{
  "num_hidden_layers": 12,
  "intermediate_size": 768,
  "hidden_act": "tanh_gelu",
  "norm_eps": 1e-05,
  "init": "normal",
  "init_std_qkv": 0.0361,
  "init_std_o": 0.00736,
  "learning_rate": 0.0054,
  "beta1": 0.95,
  "schedule": "wsd",
  "dataset": "wikipedia_en"
}
Each number is 200 + 40 x the weight over the matrix's rms, rounded and kept within 0 to 999. Layers, rows and columns count from 0.

# layer 8 MLP down (transposed), 768x192, rms 0.136, rows 338-363, columns 0-63
222,259,189,162,208,174,183,185,284,221,241,195,167,196,194,222,167,176,150,250,211,208,195,89,160,246,219,185,227,221,150,125,254,145,214,252,179,91,123,163,196,216,189,195,243,175,261,265,225,199,243,236,209,203,216,197,229,172,202,234,206,232,249,247
170,207,254,214,260,241,209,194,225,205,170,210,232,157,222,171,170,248,214,186,159,209,201,228,255,191,235,246,199,223,235,205,153,224,148,186,209,106,196,143,223,213,193,212,187,213,171,218,213,245,258,205,115,271,206,233,247,264,203,163,201,202,191,219
231,186,275,226,179,240,213,212,187,182,192,86,167,185,173,200,214,185,238,172,241,234,268,181,138,251,193,257,256,163,113,195,269,119,157,202,234,272,218,109,151,175,229,235,164,195,224,256,209,172,134,242,144,163,266,206,164,163,210,258,244,125,227,180
247,160,181,217,190,215,200,190,191,177,154,194,114,148,235,207,169,258,250,219,200,240,154,221,215,207,156,235,184,280,202,175,243,177,216,158,173,293,127,265,191,213,192,147,199,216,135,202,146,265,198,282,257,271,205,192,244,152,205,210,248,201,221,116
206,238,282,162,179,311,172,157,204,244,190,188,303,205,170,170,180,187,248,227,221,170,216,270,240,156,174,167,174,159,254,222,160,259,177,173,202,175,201,190,203,221,204,190,257,202,208,233,153,230,189,157,245,243,249,221,220,167,240,204,256,127,229,231
235,234,233,206,195,238,156,166,173,194,147,200,194,224,209,214,200,190,128,222,224,183,120,264,325,227,160,160,170,219,229,210,206,231,239,206,192,170,131,227,257,212,195,200,158,238,235,184,232,124,80,213,145,205,183,209,153,211,106,217,178,237,156,223
182,168,267,200,136,234,172,150,206,242,212,98,184,191,159,172,186,195,179,140,239,220,198,242,185,192,276,176,199,180,149,210,289,170,163,204,225,185,231,261,211,262,179,127,233,210,215,155,143,238,221,243,219,173,214,120,184,180,146,205,238,180,254,160
150,244,263,150,199,257,200,150,182,208,220,159,117,297,224,193,167,180,224,219,186,169,180,194,175,200,201,153,264,199,179,229,267,137,211,213,225,218,138,253,178,185,211,180,200,241,210,227,223,180,253,176,249,88,260,228,166,210,200,192,228,179,215,227
195,224,258,138,220,213,168,240,228,197,212,277,206,187,226,182,183,252,206,238,218,225,229,206,222,198,163,147,213,259,139,199,183,219,168,188,190,229,225,190,270,182,201,245,172,228,239,250,88,201,179,163,196,185,229,238,180,162,157,214,150,264,142,213
225,220,254,178,165,231,187,297,242,183,189,143,218,133,191,207,187,193,197,194,221,234,215,126,162,190,230,129,217,193,234,184,261,220,148,187,221,138,245,245,232,214,252,167,157,226,192,238,208,173,255,170,297,226,154,193,178,209,194,222,225,160,166,209
167,132,135,226,185,221,246,226,196,274,175,240,232,199,243,213,211,253,212,144,132,157,166,201,278,228,245,249,248,249,192,211,155,191,249,205,244,276,129,125,262,202,178,220,268,217,184,109,174,207,163,184,217,85,123,157,230,217,278,270,171,278,166,238
196,143,201,122,86,195,201,159,222,233,168,179,186,191,156,278,134,191,143,179,184,114,179,218,198,165,196,221,190,257,262,175,188,135,258,192,195,219,204,226,281,218,253,231,221,155,143,146,187,156,217,145,174,126,206,202,244,193,230,230,193,243,205,245
254,204,148,162,147,225,175,174,249,216,269,185,224,127,211,195,194,161,198,218,175,190,178,210,171,133,217,203,162,254,121,180,207,180,111,199,190,190,187,236,206,202,201,226,179,234,186,209,171,127,239,270,219,235,205,200,209,243,130,160,151,127,177,161
122,137,261,230,199,209,197,193,207,226,212,214,277,116,233,194,242,219,256,235,258,168,183,259,249,185,123,262,183,220,249,193,153,144,167,202,186,232,159,219,185,206,183,89,239,250,206,253,218,141,181,144,118,178,199,273,269,182,204,222,154,197,210,187
193,155,171,192,188,191,202,189,232,208,216,260,167,247,176,190,250,179,243,227,180,201,200,160,238,178,193,267,202,167,227,174,145,218,182,200,220,55,151,154,223,282,210,210,215,242,210,141,298,165,175,201,170,198,171,217,237,172,218,119,239,262,211,225
217,179,201,251,170,209,181,196,193,210,168,211,234,246,309,152,185,180,238,184,260,193,222,224,202,246,177,193,186,161,242,193,239,285,190,278,198,234,245,235,155,133,242,219,194,199,206,151,202,123,223,210,220,187,201,196,130,162,170,127,189,181,170,139
230,219,219,198,176,180,208,253,231,243,183,157,194,148,196,137,264,212,140,209,154,184,239,186,174,146,152,205,154,220,171,191,222,225,139,172,173,185,173,179,190,222,236,212,254,213,184,147,184,228,192,186,253,200,198,220,231,215,223,205,171,188,266,247
247,233,126,237,227,239,286,253,166,226,155,152,160,229,162,114,206,213,169,181,214,131,177,191,181,149,166,166,249,300,146,239,171,178,138,180,188,218,174,198,180,225,229,133,238,188,243,224,177,246,231,254,201,237,197,220,197,192,214,241,164,227,181,225
197,152,203,187,232,157,120,222,209,149,183,177,165,266,204,216,217,228,131,202,188,151,176,197,254,176,268,196,174,214,241,205,210,206,186,144,265,160,223,145,184,143,194,157,176,200,207,178,154,177,257,247,224,187,184,216,231,194,171,175,203,235,114,160
252,201,218,165,228,180,225,182,155,226,222,200,206,187,194,244,224,161,189,177,227,216,167,240,195,250,167,331,269,226,181,274,202,173,164,231,231,148,143,251,147,167,264,195,222,157,197,196,294,242,228,170,209,129,225,149,143,175,216,176,240,201,162,248
238,205,222,189,209,226,223,211,199,210,140,235,208,182,189,225,146,211,222,170,225,222,221,156,188,185,143,199,232,217,226,207,174,241,249,184,226,196,190,186,177,245,123,221,265,227,172,272,144,230,184,221,189,147,177,230,239,121,115,213,192,186,170,168
225,153,174,234,217,200,182,156,155,161,177,240,279,247,216,141,268,257,217,213,181,262,137,161,154,264,207,158,247,218,166,207,157,238,149,222,163,188,133,210,194,184,242,228,169,210,256,172,208,96,141,187,183,212,165,217,192,243,223,263,189,233,185,150
268,298,275,197,220,207,121,167,203,145,270,206,83,252,152,140,200,208,195,147,150,199,174,170,167,144,172,199,173,208,159,222,202,197,262,311,284,170,207,228,152,191,202,207,163,163,164,213,161,240,259,211,251,127,263,203,102,179,210,246,138,116,212,142
203,181,236,157,207,197,207,203,208,187,148,253,254,274,121,212,174,258,194,167,157,184,143,147,220,209,151,172,261,220,110,227,155,205,232,222,151,245,214,160,224,208,306,112,258,169,148,271,187,173,226,165,142,200,259,119,188,188,263,250,164,236,178,210
158,219,209,235,248,222,201,210,207,224,242,125,156,196,186,170,219,134,201,163,249,209,189,72,209,127,211,303,271,240,182,204,163,256,266,207,214,197,130,181,123,99,266,175,127,221,170,236,172,225,155,209,230,176,227,137,239,312,189,176,262,175,195,241
185,177,151,197,183,191,214,210,143,205,251,200,172,140,185,61,190,159,260,208,190,286,280,227,117,242,226,178,200,204,196,258,184,196,197,171,197,147,201,179,310,181,139,212,275,162,139,232,213,195,214,184,192,184,172,190,254,252,225,221,175,212,198,160
# layer 8 MLP up, 768x192, rms 0.128, rows 339-363, columns 0-63
243,140,210,100,235,203,170,234,168,161,249,227,173,160,179,220,251,261,197,215,243,233,231,233,154,254,197,165,166,140,215,277,250,134,135,178,189,247,273,165,149,197,206,159,200,166,164,168,203,161,230,243,259,224,130,207,173,132,199,215,214,192,171,165
287,254,192,221,228,145,185,201,194,226,253,259,170,218,128,300,200,235,170,220,183,192,150,135,208,151,212,128,174,129,221,242,138,198,151,150,217,228,247,134,163,182,247,138,201,178,228,241,142,140,226,195,231,181,137,198,203,226,230,186,166,230,181,224
258,177,158,151,156,122,208,205,210,240,280,227,241,187,125,215,213,173,223,196,184,280,157,237,191,171,202,161,192,205,159,239,248,217,264,237,196,163,260,231,242,228,266,230,185,210,206,159,111,140,135,241,145,170,153,192,229,266,158,215,192,190,214,182
217,159,228,216,212,187,208,207,162,267,213,186,198,201,166,238,216,182,239,180,174,236,129,239,172,195,204,247,199,125,185,264,164,218,163,215,217,181,176,144,167,285,216,206,277,181,264,138,212,190,155,232,158,255,231,234,197,209,245,230,188,176,231,146
248,257,229,291,253,193,153,150,133,196,163,171,205,100,229,183,176,233,169,260,215,160,154,160,236,152,204,158,192,92,82,198,206,181,181,294,203,210,133,195,229,206,167,275,214,237,227,152,210,174,211,160,195,206,219,202,205,192,245,219,177,191,208,208
226,267,298,227,195,239,229,184,208,183,209,207,229,204,268,129,224,204,154,269,213,200,181,236,188,171,165,161,239,206,235,220,166,165,123,269,207,215,213,157,153,237,183,153,156,255,151,234,264,170,209,206,140,264,165,244,151,138,164,197,187,243,191,203
181,157,180,189,192,163,219,183,273,180,179,202,178,175,256,226,184,225,189,257,202,240,241,198,223,164,202,224,247,157,245,167,202,198,168,175,179,224,207,265,243,214,235,270,211,167,154,205,198,116,192,239,169,181,177,255,213,126,268,206,210,146,169,174
250,250,208,187,163,153,142,167,217,240,225,276,158,215,211,250,265,237,132,208,207,185,265,200,207,196,202,197,187,148,208,198,231,127,272,135,208,209,223,185,234,268,151,162,144,149,228,149,259,210,165,251,254,168,184,196,233,249,159,183,243,153,131,156
135,217,195,222,221,229,210,153,243,176,192,273,248,189,192,188,201,228,210,213,184,199,249,179,213,253,144,210,286,180,192,216,242,159,220,145,223,163,143,155,142,297,200,172,195,159,216,216,185,185,221,203,155,214,179,231,321,206,190,214,197,230,118,161
247,262,231,182,136,158,188,225,214,150,226,173,267,207,170,141,204,157,180,226,163,206,213,226,192,133,224,182,179,124,260,169,216,230,197,276,175,215,156,203,151,263,223,261,148,225,167,195,196,126,179,208,211,188,242,129,181,222,279,146,218,149,191,204
193,159,163,259,193,230,184,167,247,208,203,202,180,268,166,257,268,194,187,211,161,150,142,226,191,120,230,207,157,155,86,192,210,191,219,145,215,271,199,182,135,235,298,209,300,183,194,135,176,202,167,188,169,147,227,184,171,222,253,192,209,110,199,287
262,185,125,197,193,172,226,176,183,220,158,190,147,117,164,219,225,201,199,180,233,190,242,180,197,111,169,268,228,195,186,200,177,213,206,188,185,170,177,203,243,214,221,130,213,173,103,121,224,165,178,159,166,178,205,90,148,231,179,234,245,240,219,156
220,198,222,241,240,172,188,282,276,147,219,219,253,191,213,182,175,256,275,159,206,143,222,300,190,191,138,242,208,215,170,219,199,171,181,224,110,201,187,193,232,296,175,200,274,201,215,280,280,156,164,191,147,234,184,149,201,136,252,256,189,194,168,193
266,171,187,168,219,194,202,139,154,200,245,166,239,102,171,124,263,192,210,135,196,277,194,218,270,282,194,278,204,144,183,243,182,189,222,254,177,239,298,142,219,132,162,138,228,122,236,185,260,181,257,166,279,252,222,176,114,262,153,241,163,195,167,169
208,229,132,184,251,247,163,185,202,127,251,162,105,228,196,225,196,108,197,192,174,264,172,239,237,227,217,233,227,225,254,228,137,137,191,204,183,155,136,241,213,269,326,275,222,302,83,162,209,189,213,263,253,229,194,200,220,200,214,229,257,206,190,197
184,221,225,221,210,168,219,168,223,250,177,232,141,187,121,199,225,188,236,250,138,216,275,166,225,278,173,187,249,154,169,247,287,121,172,220,220,258,185,247,190,240,145,208,261,143,165,139,205,159,180,133,193,185,152,243,238,263,116,269,158,233,167,218
205,243,187,150,233,161,161,177,235,167,194,233,174,163,216,223,206,197,235,217,185,160,211,171,228,195,198,209,206,87,193,235,130,156,208,192,204,149,105,160,197,208,192,210,231,173,187,246,217,226,183,200,215,204,227,201,172,216,167,180,150,188,176,223
119,185,253,216,243,213,237,217,213,193,211,177,186,262,127,134,183,208,216,219,194,249,237,198,222,156,133,191,170,231,178,176,214,178,174,249,176,138,180,148,207,236,232,211,181,177,200,218,225,248,125,170,102,233,188,129,200,177,221,241,233,187,259,263
230,231,228,215,269,198,159,178,165,221,246,207,179,222,259,213,188,202,262,256,193,152,211,220,212,160,221,136,183,102,218,219,243,228,234,211,208,211,195,152,189,153,214,163,188,211,231,200,159,131,214,184,244,190,304,202,212,155,222,242,153,213,184,149
202,130,153,148,259,295,184,258,201,209,264,225,207,211,147,194,162,262,158,235,169,204,179,187,137,200,242,157,218,176,253,226,135,205,173,140,213,188,177,188,209,214,202,236,178,237,128,188,193,174,198,189,217,237,168,203,239,257,153,266,188,128,193,150
246,204,162,215,267,237,273,227,240,202,202,181,178,170,198,216,166,175,217,197,136,109,245,247,235,223,214,226,174,176,257,187,234,187,228,173,217,203,170,159,202,175,264,241,198,180,155,213,237,225,216,235,151,155,200,248,162,223,182,233,175,149,198,196
218,262,185,122,168,155,146,195,204,250,157,185,193,252,168,239,210,184,207,217,175,252,259,246,150,270,236,194,258,231,168,207,265,199,155,135,242,236,165,122,184,154,212,191,184,240,261,258,180,130,274,215,226,158,187,150,239,229,231,213,209,220,181,256
259,277,230,292,191,167,172,275,162,230,118,240,178,231,201,134,183,228,233,143,145,219,249,202,191,202,266,202,177,175,209,170,245,228,215,212,207,174,217,171,216,228,152,223,229,241,165,152,128,271,153,152,250,228,134,197,167,199,254,263,161,203,224,213
158,135,297,112,244,209,272,160,205,292,182,141,202,181,229,162,115,199,220,204,290,160,257,170,228,91,180,229,194,183,227,188,169,249,138,122,213,256,168,156,248,244,204,168,162,186,178,152,166,139,247,204,196,190,199,197,232,269,222,191,198,160,179,190
219,203,235,192,235,129,153,201,188,244,165,121,209,261,212,241,247,177,129,220,216,173,130,201,231,154,206,192,188,146,146,112,271,180,206,208,192,202,136,211,145,275,272,181,191,243,184,239,194,229,169,149,147,198,211,172,210,229,165,186,194,145,264,195